Weights of a small transformer language model: 47.5M parameters.
Each number is 500 + 50 x the weight over its row's rms, rounded and kept within 0 to 999. Layers, rows and columns count from 0. Numbers have three digits each. The size before them is the row's rms in percent of the matrix's.

# q: layer 3 attention query, 512x512, rms 0.119, rows 0-39,64-103,128-167,192-231, columns 0-63
# k: layer 3 attention key, 128x512, rms 0.0964, rows 0-39, columns 0-63
q0 085:574519495492512467452503481553462481502543489477532503491480463433537496511477502520552470581467492560501447477538475543569377441467484507533476430413470508550473475339401579536439452488494527
q64 126:526439538472549491558518503490446582481516501512528471593457472549479368511573542437610522457515457560404469517525509438543456492483529607475566487568496592486540475510463488576407507414457507
q128 116:450593498503465525522481593521479593472572475382538475465458517432531534462549422573522465493624451426542442549526435432439428492463536549531456556429517477549408484401492425524539461496508505
q192 105:582492568473448478585552548576484465394384539482465561497599471500591451500528531437514478588537561519415453489558589541539524508523556485430452625484494565528608510526460609513453568587523469
k0 106:626460516415572515492465523488471575438652523502520487520468488542521476502460496475506489576491503416451506524448548458471480489553454485517460548535552503444564544503534413426515512497443489
q1 095:563505594455503512516518475498479579525499459444568544434663640434500555419545522444495463447512454503563501523458465489555561518499493479537586505356431500496570479524475492418501466513521522
q65 127:496448476462591398481570474523457525550514487480560451513532496563489472519522478549498431495556518449456477393462452565630500537398561581486468504489411539537446461492564491484530473475496573
q129 101:492525492421540536473532547442524519518590562400461498507489432521475520424531561500530495561557459466461429456417495522509601625391523525481474464532399493514540416468459458541517558554468472
q193 091:555467524488549577512485492471579592466539460519508547482503505450615487459624492487490531619433532622535544463492474465526535466513560459445552528614504504555480474518555440460504466514539530
k1 110:412441548514383537415487504481503462486465467414522469588461481511548514528546428505494595445436535467514492554603496488543459458522545377555540563419537471502539483444491435492582501505543560
q2 101:536492493414472517396449544524470518458521499485527531456570470459539495440524493548562560565448419533503444513531629581452564590530600480443406430488533464538557505475438598416563449534533492
q66 117:509579497462547534469502443432526406405469501543456509400576550458502474480487422499407496528480496394527547469549533501457508463529459532440458377473552549590417462527462527505559578555539497
q130 102:492501522494582527532377463443478500532537518475454614480514579516600395560472554472508574513518492549560468425620488464469467540520592502410571410485624420457402488540486515477505486448567495
q194 106:429485515489539490437484497494543580536498610560559543445487535600463576560519563495484482540527539568476538494488602461389519534529510582484459517504439472547454380460602472442661487466517473
k2 112:489551530480504485491542573501513524528474580493597451572441488423571544528471462463485559533509521514462487528505484558494543531372476533578503564418429463372534515454515407492451527470485528
q3 089:493416421563488518436478505585446491439482463473467509449428556504397537438597467545549486563546489452458469561510426491453483498565575471438599476455430535544585506490454504563493447515431484
q67 124:453433341468486512511573426544507529478532554485413436398465545444452438468448538576393453447496518500523528541513474486448470515490486469528628469592507469481526397522522485500488478556515501
q131 103:467466490485497483504563488498483527481489488480417438406463472522456397413506464511551490569536453516439584560405531449463486445530461481503528414499481548608532485519455523522549447537466461
q195 100:408513497427559572485577547511551448469498465523484434525532512536559538368589590470647432559565561462506480534520478535626494535554498456504487429563529556562619524508541511471559467522567520
k3 112:450527496502466564505526544522501414564548454497510425585530492529474430522487556465558489487467476468500374477486554459536526478538479427496571398462507492501418440490420537503551534509567459
q4 093:574510566535491415496527488464494468522485539431507553549590463410460582527404518586449435606506419503481443531579489520542644607435515525388522482533576488517519512411445520508473577464440535
q68 125:551525403505449528538420529489467478590503474432497495475619506420417523520511473455541480588443486600553398478456505471514570457439435511525547557548486407506565558490441508523455635515485516
q132 108:507517392497467463536493556579421591524478525429504482414515454530438475502499513445437543475446544505480396504567424437483577510499526487577486491553523447502549594484477526483543555534366521
q196 106:509528516497566527550455472574468558433483527526533514541570610533512425479473557521545538475561429509458424477596516462606599492538508515532513524479523489556566507467548547495450583542402462
k4 113:536448457396540430477521564437460411499520465468514497508616474504553472496607485548487440570523578463572493552446552505489526460476433560460479510461502455642454476550444585538497467511510603
q5 084:460422527506485419473548527589557579580423407438458474582498520492517504452532444477534506492489499515529455536526510480525472524548568528378607552561508558534461440467465588564547518539579524
q69 127:495499481489526535459459515516460519547469528538433445494559498410444426514571457575534565549519501599465526512444430529594443500495558551478589363460483440499426487487518433504429529453469496
q133 109:502465499551494588507436596516507581516487538481452528521471556486531516490522428578523395512468505441502451474530430569543494495553523540529562440456558483386555492485596493514501489530577472
q197 102:520520549552479428527454508477552474443363507465483495437458475527505557429349519572580470493484429493422509494400533461501455535509525421565454510489493546545495632566465457529481520581495427
k5 112:447462497522471490482525488457495430545449487443522429431441417462514406570537501534588534571519393487498584402456535554495430419513446563460552446566530464548592477543408442533440445469553471
q6 088:495529460493421499508550510480460535439551553452480440417504462571471506546457504520471470367511542502489515500466611452500553486587467538469504470504531505544451402519509427439567551512529509
q70 119:514508480437520472576591553468494461425591519502540531516441571405455427555441565496538456466454481465464579506505611524387516437490489447482536538416531509588481446544495549496472451540459392
q134 099:466569495517564484537509536508444490476498484545505468517452544484523506526572575461624394493457523501447424446481442553464510474558513556500467528449586502487435478522559547532553445532500486
q198 109:545440505498419366445571459503504527412479570516560477461445472562481472566460475493410473499507541514490470505508567468499423448501556393509502542541518503464532495523488440469482446493535441
k6 113:488510457413403540535426437512543492503530448489558487510500503494505467507449499458570482587493508587460459496520536524535514532487483556408552455513503506482489580490600611504492525541503546
q7 084:420502539504551550519509507491518546485456463448435577483456607527532537457495514533377514482510545410570513520451525544441471485460494506419492645568490494456527404598615540433549524469438484
q71 125:545570505523538593535387547530511495553519540540397478613474487500402509563479439544496503515594463460570449482518572515457524511480527544525536606637514568489489554514456495421486500474464508
q135 097:430471481536538440479457453566496536449533538462399401484505544514454560535513500533436516458479541531531456469549499561519626509446465481461563538540550408459499450593539530475539479441546451
q199 101:545507480498536469528470437566511459491513572392552539540504537485479451551412473406466522388530508479495547543456427414548567514551508549523395537389519477381510501465397445436462442580497497
k7 107:469440443579622509483457465501518556442503461526593550461502463563513508417536504457518397500459509462478479544440564422504409545572380513511479547474479411472520577490537415539437492544442539
q8 082:483493477505565533515401464561434502575485566563536495502489494657493508440534563473476498494425556422504516449557440490501558523549598420591497463489527444524468527552428514567520458423509424
q72 129:438546539488557429533417378502480418477431483402441543475587571523477506501400512468416539501512479495557490484471541516517598519572504482376408442578415503392431513572445548496577512488542507
q136 104:549496467562542502478456533523534523517554591455528534477511633553607545470585489464490512537570560596532496553434458511513423523510478469578448525504478422513551487476440470480488464523532574
q200 099:558482548578465447554553581486545566537577479476533559531415454488554383457453466516515425477466442483536486581541467534494567445499533503442527664421419416467472583454370598463427473509512488
k8 102:585434606520567483541586581618587531465486495483580578545491520445505525469566415434510404552469553483520461538517458594459589453525539484499527476438427458547479439528433506474469519503410507
q9 089:436520513486542429501434424527529498514396495437588518466459567443479537457504492515513449503466511473657535578549419547529469632519393429444426524454449476494448507506490475505515454528591480
q73 135:449523542573505532520386585580493535435465441477556521556350502479390448405532480495549480521519524502453506470543551456481527476462417594401405555470468521475504431500485554547621509488504464
q137 105:595548554607532468490531538579460529394428479481563509520502524483417547442534535426521623484496467494575560530485530544406582442485453473442505497506511515539539537539474489497559523491455502
q201 104:530481530516524456576525531554515433465475582568547523473508607484468549409406546445431516549485514457551468549586451508568479466485506489528586560508620519567514481550474506506466481585442495
k9 114:525516528436566574497503527482484556483485528513561548417562503597480544534513513503495493543501539530452566536503512618627472450420514490461473543500537497442442527398429524518489499512529466
q10 092:402531492469467542575444507491471481409461486632491513598548544533426470509491485562515438472468506498478542488608590478433437516596478472550510539518564487582468536547520533538520466582512494
q74 130:477501556506508533554528428479525551485459495546561562527318567472515440569564511525453474460527597505510556583517540460419502550615491511547487540510565574572501504520545519453484499509533506
q138 102:480569539511495483455424518531475487442577488463573536568494564468484500559398480486400443542468486483460539433544525534448511547428479359517531521382614475458404473544534508474436491582618465
q202 102:523484501479549442487514428455480592504488459496479507530432661483492579530523475479518424492521579504542417508458564493514448503544518531454512594518559519501497472457535519457440507489475591
k10 113:483522439499437488433463558544540471441492532486491479497536426451437436501427489583625546501517485553460496447488509496462493600520513493518565411448449540383543342553394459499441443522498511
q11 091:469523501520488437469500513509514562524550432539378425430566516516552522497535461536431464541457389469427482581376484468475552481506543466504451532436528499511493507467422496602424519444531481
q75 123:494448540589474504478540440500491502582451500571558540549435521549531563495435444462501446581512475423453408506493589528463478483502584450489425580482423407487468603486531473562475484420467482
q139 103:552529469464415447427514522475568527441568538453534437506540414552504469486435482510450525510509479453522614461564478529473549539403523466487515536410487485503491447529524464566524499504567422
q203 109:545509479512491430532425442499564592508554545406447545533487544533468407593474514528427460478559480557506545551589574469486495391549518515490462494469531496474517553481557499571501402480517596
k11 110:448548516482501473517480529522502468505521548634458471527530500561523566509501455471548568494470491520569433426481524506480517488458574412480485388535476471460417421432429547510547463517497571
q12 094:546531525544618503478598427466536623540493487562586487597529438604466462449400507470481428422442458483413504532389561382443535502445521574384476422548526532464515455457607463499480518419493501
q76 132:484410579485488622481491471487569501475542462550512433468537470512531549534417553559455531438528535499484500499474534514451538572520549492374474504431460520457545488484482409411494546450533588
q140 104:550511542510535555577521444445559501469541538488529583509441518559535501588386506521498452444557497497411435560454476495485465434531464557540470436500539525475536490562564433512461520447525510
q204 100:553444509539461470564498483610463425494570541518470545562465550450552450425507565567511475538514570528474428502562509536472578472600399503530487567457486434470555491536485552512528450497449440
k12 107:459487452492529533530535449441541450458526463544544459535492538502562462482512546416450543475510486482485513583438566427423463461534490440480434420438493481516483453468587506556525600541494490
q13 088:544543568484427492481534550378499532482535389452493501490456530556551533537442572468592516551544520377538486416526483483532468591510538508515523449539532502471491551499505554420554455527539474
q77 116:539465436460414542480469534500566480480557542545521508406466535411409478608556597566491486551518454493494394573563529491489551568525458513447423411442559496527461480393426528399510467481501556
q141 099:441555533458457527415486502454594495467508485524481488539557378531387422440521501540538434550546592529494527462485493497552505582422491525474428530528577441598501487384485570499553496490483520
q205 116:511533481518571516429474550499609431520515493565522469463572582463551521471544477444533462558528584550515498606446482613446467467516520528523473449500526454599447509499465510448568571511487490
k13 112:563463509487552523506518538476476517466489445528513459443498448477470487453519492461587431452570525431594509535451509490402545522488515487562559530552527486489444520459552542474461403496388514
q14 088:532548462524607499464542537551498534551468462444536462594486484445444455468515438496507452598536441478492530530511536535440515550468465496420439361589506501498526536453476502511500510383531513
q78 125:480460488474515490532580499458493514449485448502553540407489641334468440572456612382522524480548508480490458541544501504431517384500375520444561520402434421510525599484545465424604533481436470
q142 098:429574481458596452472553471445467526512407494488423569429560549489534528523468507520519549458582440488524479538455490441470415556606501463522539456469588491509495569450468492509550474394533499
q206 104:512455395500514489503578544513510519488475444417548478473439481471494514521527447465563523504467455532510540485440523433496572407485514577490360559481520435522560506573517493519482397532492419
k14 105:512543605501451520438536597536467461551448424610507447471464481422524589507447487661439459490454444493466606461508547517522431548422541520421505372472505487512522495568588469527502464365482557
q15 093:480542507465565581589451475486454492460513453515484561481560495535435495494470533539460554493522426431517514419471394546508492472444456518443506507447459587547498437567456485457538475490518489
q79 130:459561415541611548571497437537562410532501449449486496553405495558458588454509406452517582424477531498552536448478544522599516473481520520453517555426418562480519543608492517484498418462552492
q143 099:522549528465532482564441464521467430394468450547616535483477460435498528527500498380565528528500474545473491488445523430499467485519536501512451517485436531495484472540515413492508457431433526
q207 112:399519557580467491547588450466480565539495563526515523549456623500465599440487517484491502387518519531519511504596427468603507518495446509517434411549475520416472488448502479477486442444554582
k15 108:455419545545520448469432438524508397469350506560505499431496607428486522435567477534468478525531437584410497567465493555488481419537482497497526427437429500613396572443578464530419389444461502
q16 084:507551494541457551597433436489508455481469451485414490488488543427553558459426450564534487533488466571549564495609592455484554504484490592562532475479521525505474565468553560499513416487484456
q80 126:542524512435507547499526531470517544570473515541463557469504565516428560451472508480560527437502458458488461589492560487426589562450558405514470471477617529553536469470581534406494504510500493
q144 105:546616465534542544428491556527548541414513503408412546456488515508505549497548559512453411494529538482506433505515536399461504450464475470526437446464534526446447497473464499459504460364486437
q208 099:512498511401560453513548565519548481500547509499526473416528575456394537489442547559477484450479520486509556598554454510416452529480532462526527413475503573493506458497470615526503521498466497
k16 116:457493484527569452581532502481568517493558485517601439459612494502579483516484476504480451497545534561535616418497521493474558529513489522510439529413520436400505494520565496487463515520477511
q17 089:540471534537480523512491589536491449424487531480517427515568491519558546528623496425376512511462538453542559449570527472466499538539493430530490450506553560534433522533431500547526463445495523
q81 127:500430492465502520536482531529506572417480508509517396440431464507460503574548433515543513496492516584533526537555558433477477566500575471556447567499518539491625577527481561493522510410463399
q145 100:495505562507548513506554507490507555589483507516491537525465520449500475478475547390574483595550545500434560529526461432537368515532513505513482574492515461469516548423617490508512540558464474
q209 098:419540450577451657499494448449504497497498541543487453445502543455482538560512474456492451558556451563595489533588464584428413530562506511519553554599548376424471618429537509551543589399541465
k17 109:465508543472543457478477550494496527394540527546406508541470557586550492515487552530474527509515594529495493456508584451474505472471529556548544511542393425406484432544533431520449579577512513
q18 101:526428457509536577490447416455435456407519438466557579572452466505519499436405510534353565496537486523519519476500497541508528455425532494527370481452437527439511552486551528521575514488508534
q82 121:524559515576545516524490418429451466528473506480493485525493592473472574453502569531542616564515414549550500522482514489471417428547492422476475538488501490483592469526485463486471506524489512
q146 110:492531391563589567462524520511554519383501486523478473510499560518508537518453576485404516549477519485574560463568530540573473531464483522457502582521525414489624448509452474525473479457597533
q210 103:429508536492485545498516579459521486523493461446478511460517535483552494539416462493471529571514482546409489500569556520421601529455524581509494557476472515476504448480506494491462519543432379
k18 108:489524533490507563483546529497452587509512529501478550566452483551434546458532519470530492501441530423565492530471503422548571533427448517504477526518443457587526475487611443480509540419500605
q19 089:496507503460409524495535480489563513453450529581482489534486434453465503519542515475448563440549494484603458515475452532549459453523511532537470484480462472448509591381495489456424574510388500
q83 127:471538587569483598562535519515558508509493483549489531536620450396564473494540533507441440514465462538512473458551522489435469532540527511474434480445553453442527474503518474480567434475474514
q147 103:483510406459588533457528456556511483376467582477442432436419487385579493475614437615511436578484468535524422499491501508435558503563412465481437461549511408490426490506447491488506475469521516
q211 097:453498422546481533525481423520473514448533445469416520468522546454510483522528403505381442597474445587461486521450451446508471517581408624429544469525402527495504516585438458532418505517471540
k19 113:442504581441429502527465521516508497458570551455431476434538519498549507538426552327539551557484490556446573463492415469534645580459524408507560554503513530456517453498604459443419527463488547
q20 093:511448568574516508531601478469539491537468523532511488525490449467538495427509503514498525553540480629648438577472424539457551549541445500501485470479444556530536488481508583487522471461494469
q84 123:435579534534508449449514498586562508514485520519608471513501408430481564520499485442451573493492451485531566534513668420516453481454468523434416511565456569493532366586570529481486456369495521
q148 109:520503520535532468571478336440499513533457473651472540431441488441481529538584487496482372550551504570510460541472560514420447483541503477505490468429561568585511583460563535529451496506433513
q212 102:475564608545520512480474489454518584518496459516523464520566509551408487494475494500486476524563567451481578424502614423495462470490498485453567469548468521530554622563464545511563560497552499
k20 113:484500476459526497454517553512537393482568529467432513495497462522555473439408559468438527495525448444514477534457473553534523571478578549511557495421495477473450499383483521535477477517432429
q21 087:627464412559479558588475556544537491556496490551451445539441449532490469452532490515428454507495480522462446508484469449465477481455439517563575540553526525561521549447526568554552514373448532
q85 119:492604450480471567551421523551520492582366471504550508468497552379540536469451461424469306531458503518457479444572473428483470471571414497430513493506493519428450592513533508584489530435561481
q149 098:503546487432523525618563564581561379502470493475498473552514542450489485534465510424457457501532498499509506423596471438497494528452442500429583505551517533496468480459536587534432486377472470
q213 103:479493471468505549489523495402549422521440485486486392477465487471386519513470462511481429543506450490446466425475496544393459631470453551458526404581472466514407484508540445537549454498491476
k21 113:462489538578482377491575501473528513452515481492420505515481441488480567471513519584529477551560449545521581504400541557392521481480467584432521496498446483469561536563543537540549564509456501
q22 085:537506531553552478465500457429516527440593510581515560586369476504540516452520568484472421454477497491530499531627497467454532531449528560588518614503561557417527508471566537482510505525526549
q86 127:439533522434483466445530441431511500534567471549537452542442514497538522482437547484553443416491528519450529504472544471409516497524515436402583529447522573449431455460469590458536505475461486
q150 110:489506614542511449627523429496502439559408435577511461524441506509420505506467455463584483517493468536563503476511449574496496506514553428478549497532526517500507525434585580410462560501475501
q214 093:467592419597556550455433559437552570436513423570434482494507568468419505533433417619531472432492474512473474452484466441599432521495390546396536436577507515452510460504617540432547441475521500
k22 114:458505492419513447535515504529512482523503465507437492526559549463483425502478479528542444381490485409476530486482459442504524556456384402495482555441474580485544462501542551564551605517448491
q23 082:470473570536553447474474412543488476568460528416512443545547434545568457532488521419559477491485561534437432567520480511403491498528519560534461587516454582524464486526578487469560464468492482
q87 125:557473511498459506518485526630488525442472481506509476498542489510555478450510520502546511483536547468391455562482451490459572464415469473487402512427475565473538470416505522524541371463475537
q151 096:511558470510532453464471453535632411421464471434540394552495470567530445533526471467563529541453496522442439523542443563435480567482592528469590650582464521502540507438537467495512383389533460
q215 107:496372533555457474507539520569508538526503551421406563558419422472586528490515527548606505423462469539539498438560498405488503409579511459433459504440478538420479440458430528497469447470477541
k23 110:561547468499592553563536467562561500635510547447501529539549467459466457532480468507484556487490426503672503531460480551597443487450471519566550530383538622472538468450569461503489466552514476
q24 096:508526493556436442547451497419460447443549581624487437498540566504475532595496500502490495549496528519441388552463602430494471456542525528515533562520523436593557580440525494532491607439569491
q88 128:565503380454459491419539535501468477515554550507481511493409498458582462492390507454498454555478485495482420459468490467537455502519479507510451542490566528478528664461480561548543545512495547
q152 122:417563527473496545470446452463511526426558468494417495429432530409582529505471504428600498534497481523486396511488505521548400556494467507489485491460572458513500593532416546495525512428520563
q216 102:531435575551451544516552528525547520549569523497442514573447413493544485521479439523489573478442400555493514472506471481453593577453465485429411465450503465477471543505515530466407461508466588
k24 107:551561606489478479468554417509523459443491535556479498480451463486406529514519416407537478561451452481495495486445507454553554544519525450468443539495556522469592495503428516547463476530493511
q25 086:531532487548472484560457482497494409417499486443559557446556539404496549536426464504464564455438483520584525518483457530599558499495504464433497619458501440449513555432534480527555524538517501
q89 115:486466413555533563456475539403399493436510453557487497492517442455433510478633546542604505521581370618523376512544621481535584503544452560503517463584437560488605459547455540471555525505490463
q153 105:525540489472516577448464585465394375447544566486502502504531518394558597546514562544569493524486531552508540537504538558543403422498500450499514658520523496454572452433497527506515551483493547
q217 124:538528481421526505563461492457417496512593467486440500554367529469648520483526528579493464494460508584552462469486478496518541402582446527508574570498463534433523450488587443537437535418534516
k25 114:483490502454517434418512401577573576578524545453556538473585512530468481492480510428556381460475585485552470442502551415530510351489425410509459418551552474448576447488551470554534542472595607
q26 080:585511472499490509490566486506500503530446517525458483565510399473382518472517563524613608451535441605593576493578543493483514542443482499464479440589558585503605543409524451565525457536515540
q90 120:478540528453542454451493407465542557466558539464465452464560448550423467445453517487540592525436460505568362608545483491500480544525511451481479531539493471598513483466453519573508402552512576
q154 096:542458443556507491447347485519562530450590475424442483530582448477502525527591510576489506377486520484551485613530506536579456519501512555587600416461579498491466519554485465505580494521492559
q218 110:515558466473482538555583561404474578524512595494470508494377597514353549542496537527514418491492473491572503479460499522514570520527556584567474472539453478407499417546542589500538361470535542
k26 112:579455498552429496596482430498467531554561526490553500423375573494456439494475507429571460542521606509507605435468448548504521459549495583498501445621448521441505571499557370502469445439484583
q27 092:562481507488412530405532447537497530462569447472543550566528522515474539514474436508512602523498459552591365375525529426473497595511520489426468512504454593393467574449517509524486546493448467
q91 116:514500502518474536466379507536541454501412572536566503528507474563545551594503500503622550569488440437555523574472560462453460496584516447490486519453486459570538498593589509502448480517522566
q155 104:577534521460464464393504438506505355429562451506491495570585480557500524500518488464523589529493475544564532376487439496389475506501498540529572591554506518570592438396437507508536585534559515
q219 136:531484428427438485552543467520412485529446437468458473517580501558453461560427417433569473519398431480484446426548498539551451501487525530476447513512587514461563560548459525486488422532499466
k27 113:527475505499448435362491499519518470506446409554566494579431500497456453513612452520486518418448572472438453476528538507509550483499472484404493531494587484437454557582451486408408487525475505
q28 094:470478518455453497552529360525507436550442462494532457507508530546485563532525417477467517483555473510566570458480470529552621429546433452517601536431440528502440495494529425435532463594501478
q92 123:509527479490518494530446485559473408555512437426507480472480556584521595389581513522546490474484345538466474494428526613446590532494434474463419407525521566538543387515503446458442486562525486
q156 107:554570452618609523561530493488531419490570493437468500487464505484528510532479486545471492559550480519495418602446456515524507480488399473514474482549493571536551612477441459489503494481517502
q220 111:493541421615562431496547513464403538503462414457506471517429522571584473570410484456505491438458481525523518452480501423560535536508410513471499553566508449466585530505489548453543478457529560
k28 111:491453471408486530478633454532470503593486474526559506434558546545546592409445531465524493550456465509477578492429523596472453393522496583502465494347513496495449496478571522545547474564571465
q29 092:509431535474620432501404566517475529467497519576457540435472483436530535497491460414443450448509526494559566566398549516449514551447521593563488447525566499489518479484549423520553466499502510
q93 119:474539409485446567540472473477527509451455471567498442543375475507489512468449474480436456421452442471496490547482609459491432491466476479473447519532536474443508452525460489495583473495576462
q157 103:494440492471460536543463471534463531561451505456487497433419464459501514561510515550496478519526522584529488537436554530441432428429444532480455472516429522469503401504413458459506600449589572
q221 115:456574564519475548481508536573492600456480567540589467465567488568464553532444521455514505563471563478493511497463504564534458515388550491445462592470535529516547499482435556550442544581477463
k29 110:536518490562429518528580386529562510436511471435573595480529620483500497431468503506536513458524458434500492532496470533459508529492565529475523447510491462540442505534457524454452551473602503
q30 091:483517416358456369513485492512494477426490530528506420458510453583478457438540516515576460528496441508483458428524460526502547442487451453436565367491537524520488560466501523531473521485530548
q94 132:498512478442537481449566541526537484519489541550496548426477496532455483487523463524486405501547483518453538525505481482480537531477549530521525529588534493442588391441505513499507487462478524
q158 101:444479497476494512467567506506373499494449447501413470539500493438477468540527506549464486621503552455398452491496516471531373457477437503440602378458494531448448557507512528444501481510588478
q222 104:462505572444575497520462502633488502475465531423579435525412425541576496506461446451467524536471599469465507611419521550457533547556487401464455521571448497502508499514420424414529520468463427
k30 104:533561622453429475411486530608517506448451478495490508558533403450516512535483474415431556598508493474523480540600546513542542410447458470474513582466526440557500528557439526459470587410439330
q31 085:501484460558459537437487455588468538462549449546552481491521505472506428573575456541319497551463475520483535526450487512541562556583558491606502497328485461579498416547528452433534530538488452
q95 120:452465432460501545459562500467443588523589524557461560514571551499571531454551527526487474598537534551496461544547424531482431347458567572479517545451508631474522471461541516481403490478555559
q159 112:515498522456469362526477519494536440478496499443544515537531499472561483578543510536423485597472514453526539490455406487452570572554484594473471582368465503479486382487531447535491516511478471
q223 110:482520498574494429497507470465519530439503440466471519545542561472407542523565509497530500519552511480553554505483490542456487549433489454397409503583420418486543463579453518478453493596540483
k31 107:533543581372515517482437474532453417492502541399442632496555496549562586506543503489480548505473506475459518526576485501564549543513470419483600506421497438582486489459476499484515470544478420
q32 088:465455536503534467540567509531486505468541494478567497460499479507574524604391486474506448521529662491471449508459463525490495498470508616416479450353539476559432533535504477555473536489401494
q96 128:453488506480520463495549436479483497525514481387511541534523563560550462404497501553510495532511466495529527442439439593576504613481478377534493455483550633453427537637540512497527486411521452
q160 093:513483533465557507546579524455544554450570465465558517562568465593417487402391588508482484507568450454517426483550486602457513488498464443540465471532438502483517405515442581439467545509533499
q224 104:647475461460545467529446558516448407453471542539527490538541484486549515427553536460490494504429541517528497526532602472502494442543569473532536478473538482489489513507583608417446572505508516
k32 111:477519535480555648460454575559537506555487557532509565421474523424597522503553524517561529421523489565436447479441598390480590396402486436604380402530544534509493446494416535462565434535475510
q33 092:547477456497441454440481600434515648440498589564485510534495556480497497554472474498513471481497503553555483553517535473568501477398509408474562492639539527531517575473467454508446562451531547
q97 132:580464561530422487466455527457491573553532452392425467582523470434500568503469453416480482545527429484523608499535508511429598542535573476482429434548479499473610443467493515591529629378526513
q161 092:525474450518494464479573497571458517522545464541456474438475509543447535525506443460502540506534421567506429416626605480529503529396577419594535458504533531449555518464533454528526457440437471
q225 106:458494477503558482473434569514477455482463584548541421457550476476396480441410439459356452542517595485480534500550464482448610566427548522465473500580410529416503474482523428531501509597524465
k33 112:561504522559507437379540595459436555470481473468461545473442437537552486486541471550550552491467481481511582528419496482494515458506454489490596512481497458471488510610418507587478494506502502
q34 094:524550483476444525444528462464540509526485486577447438542450572568533487443543484530605433512459407531435534482471483484400460486481455423463489492603498475480482412532499446483464520430536454
q98 123:473521460517489455438462496483464535513499494465459441461438493505463561622430508446545393526463498489474596488470518539438482507510495424451550496587579464563500527542511530522449534470506517
q162 110:471439449581615520485440457498419610514522482514410521545509588518398510554567449490473449542415516428506444526566454586544406503514594459466613482538549490430425533635469554428431500506554561
q226 103:626447478493474468570464470487543515515478435422472533518366502389561512463425476455598546598504425507501563487476579490467537493523539457469552523516552457514468464527478529512468493497475466
k34 109:528525591460426581506516487534474491388501510641445530531547555382599542479543528440368537544476468471502490573477546528482474444528407465415529543380549527555427539543455443568427531505550482
q35 089:481546439517460485451511495509473549439489481502468588443526389538495541501426520443571502522567516445451486461444511505480432485538435515519508487505538455546400362509505491481514437493455506
q99 125:463540487564487521456517535531470428492500509605476518516489374465541417551518452411537526500530565572520465582529534442409428497540534449591607527520576476479536546464516590520437453543530512
q163 109:536580490553526528453485539491555533453536570579409484474596419505568403500470361575562498471501474466568415519523477509551499485430515513528507417456568522523486431431450514478537509483550516
q227 099:523512538588547505397463470441533557456516494517488490532509484537513444555518451529498511394434427567519549511452529463445529470548465475529617482520506555568512529460477566535564414534532608
k35 108:445473411523530481584514413454553552557580489518515478457534483462445443560417534444446461504496425516605469486354515548479499477509503504543450490646516389507484459531448482465606603517509550
q36 089:460492501573545418412532457482490386443451525496516485607478535536485543510525500490478466511490521513498546520489575557430452488468542464463473529462509550377420480395598505490451524524466429
q100 122:489494522502504526435507470463462417560559483542412435554557503536347482425510513563516560577488407557486497502498428565573474420459526474584518579504509498559460479519556426542485457545579482
q164 101:411484498602548432646521464595551520502481487469508568573414566497466580415513450541497450546516465507474438605550454523506506438583492545572454510468552598580465480506549526531541482421434533
q228 113:566412502418397534530474526504455419434533483516522443457647477546464466480494507477476482542508516493428399549557523485458476477576588550470466539475436526540493466560528477488448599548480411
k36 108:552546572546423499448477492503504460539481551522498447471541441408435509497457465494443547481480507459546527523495524469479435495384493602462426470516506513488529466406528541526518531493481504
q37 087:581482465551596559548479537473525570510478417526508486545531541527563400421567535461456509459473548519535465492513491515442441450482478541594547509496497428454459478499434546490478471560458416
q101 132:522546520538500572557513523436526510482564510509483477437599533506531436467480506517549557564477504600550375553432450428575482532523549455515521565516504592503533532388454502483514472529521494
q165 088:594489399539556559512493577538480443560543512498514522518454442476429492461497432442560447584553472495487397492442428506478479438488550532570501579497461561530504541482496447534568489464517471
q229 105:514455511485598538489559590476579499525502540460538470467430432567552520487523516515523449533458511403491456492430499526467550510544508497450508480562623402435483560503466558542598511528526487
k37 113:485459609565511520502508502522534464410498516497508505393545492389554536583529480424514509483517550557351511548496520517597531515487500541509497537454542413456605470477561476552447479468578455
q38 087:449547422522426526501530543453484486495552391574542520545551523453443533465506522459475464545503519494526522461520391471391533511471586557465498581507551496459583456567544516495485394554518467
q102 124:448548499475490460384580456490572538455472530420502446404455510511596366613398516448512513512484510473574482493481544428438565508553469500529518533473576507461449530441525541488458423597534473
q166 103:411497396491545473435538441438590504488490528562442546496417486478559523458513511515571537563472600525470448554520460407452470491540471516462488585545465531501480525564560478452476447452456485
q230 105:445446407554502440522434488548433529497420439407538494493500523478581490395498486431449473514544450433563489528495566493562667562616485434419460535426480442512546499432467439535432474546513487
k38 112:571504533443463532576465516477476462469603538465512478572531554588482531499500592551545450571488519553523506466488458512485498456544541454438627431473552519521456450494486514524463482499530535
q39 085:597554556526549437413484509556521502437486557499503386473453415514509450499478453576447428465504430542502550482472465410457478516608466551503484435468414474535479515509493538511455517498525445
q103 126:560479461368373553438525503555469404469522494461437506534471481559425605477557468517622490538484470545509565475519587450499441457483484465569459511602454477541449535538478472561428507472508497
q167 096:510482483444470444359513547521470570451467514534455504450579478555463426531534520487505514512494540486506477456464522530466506528489529429421577512495556491513469478550422518543527534495516488
q231 106:455524437517512529469484519517552565504522532519501588555425448432492595617509473471537565473533494497561537486491474488548459541475428520532578492526508491458534551453420530587412556488512514
k39 107:547509521554514460643473532461531587514483452445546498498498481457490520455496483479480568422587599531398500530479445569546510517544494513493540430460486457372576431444370560569485459529570571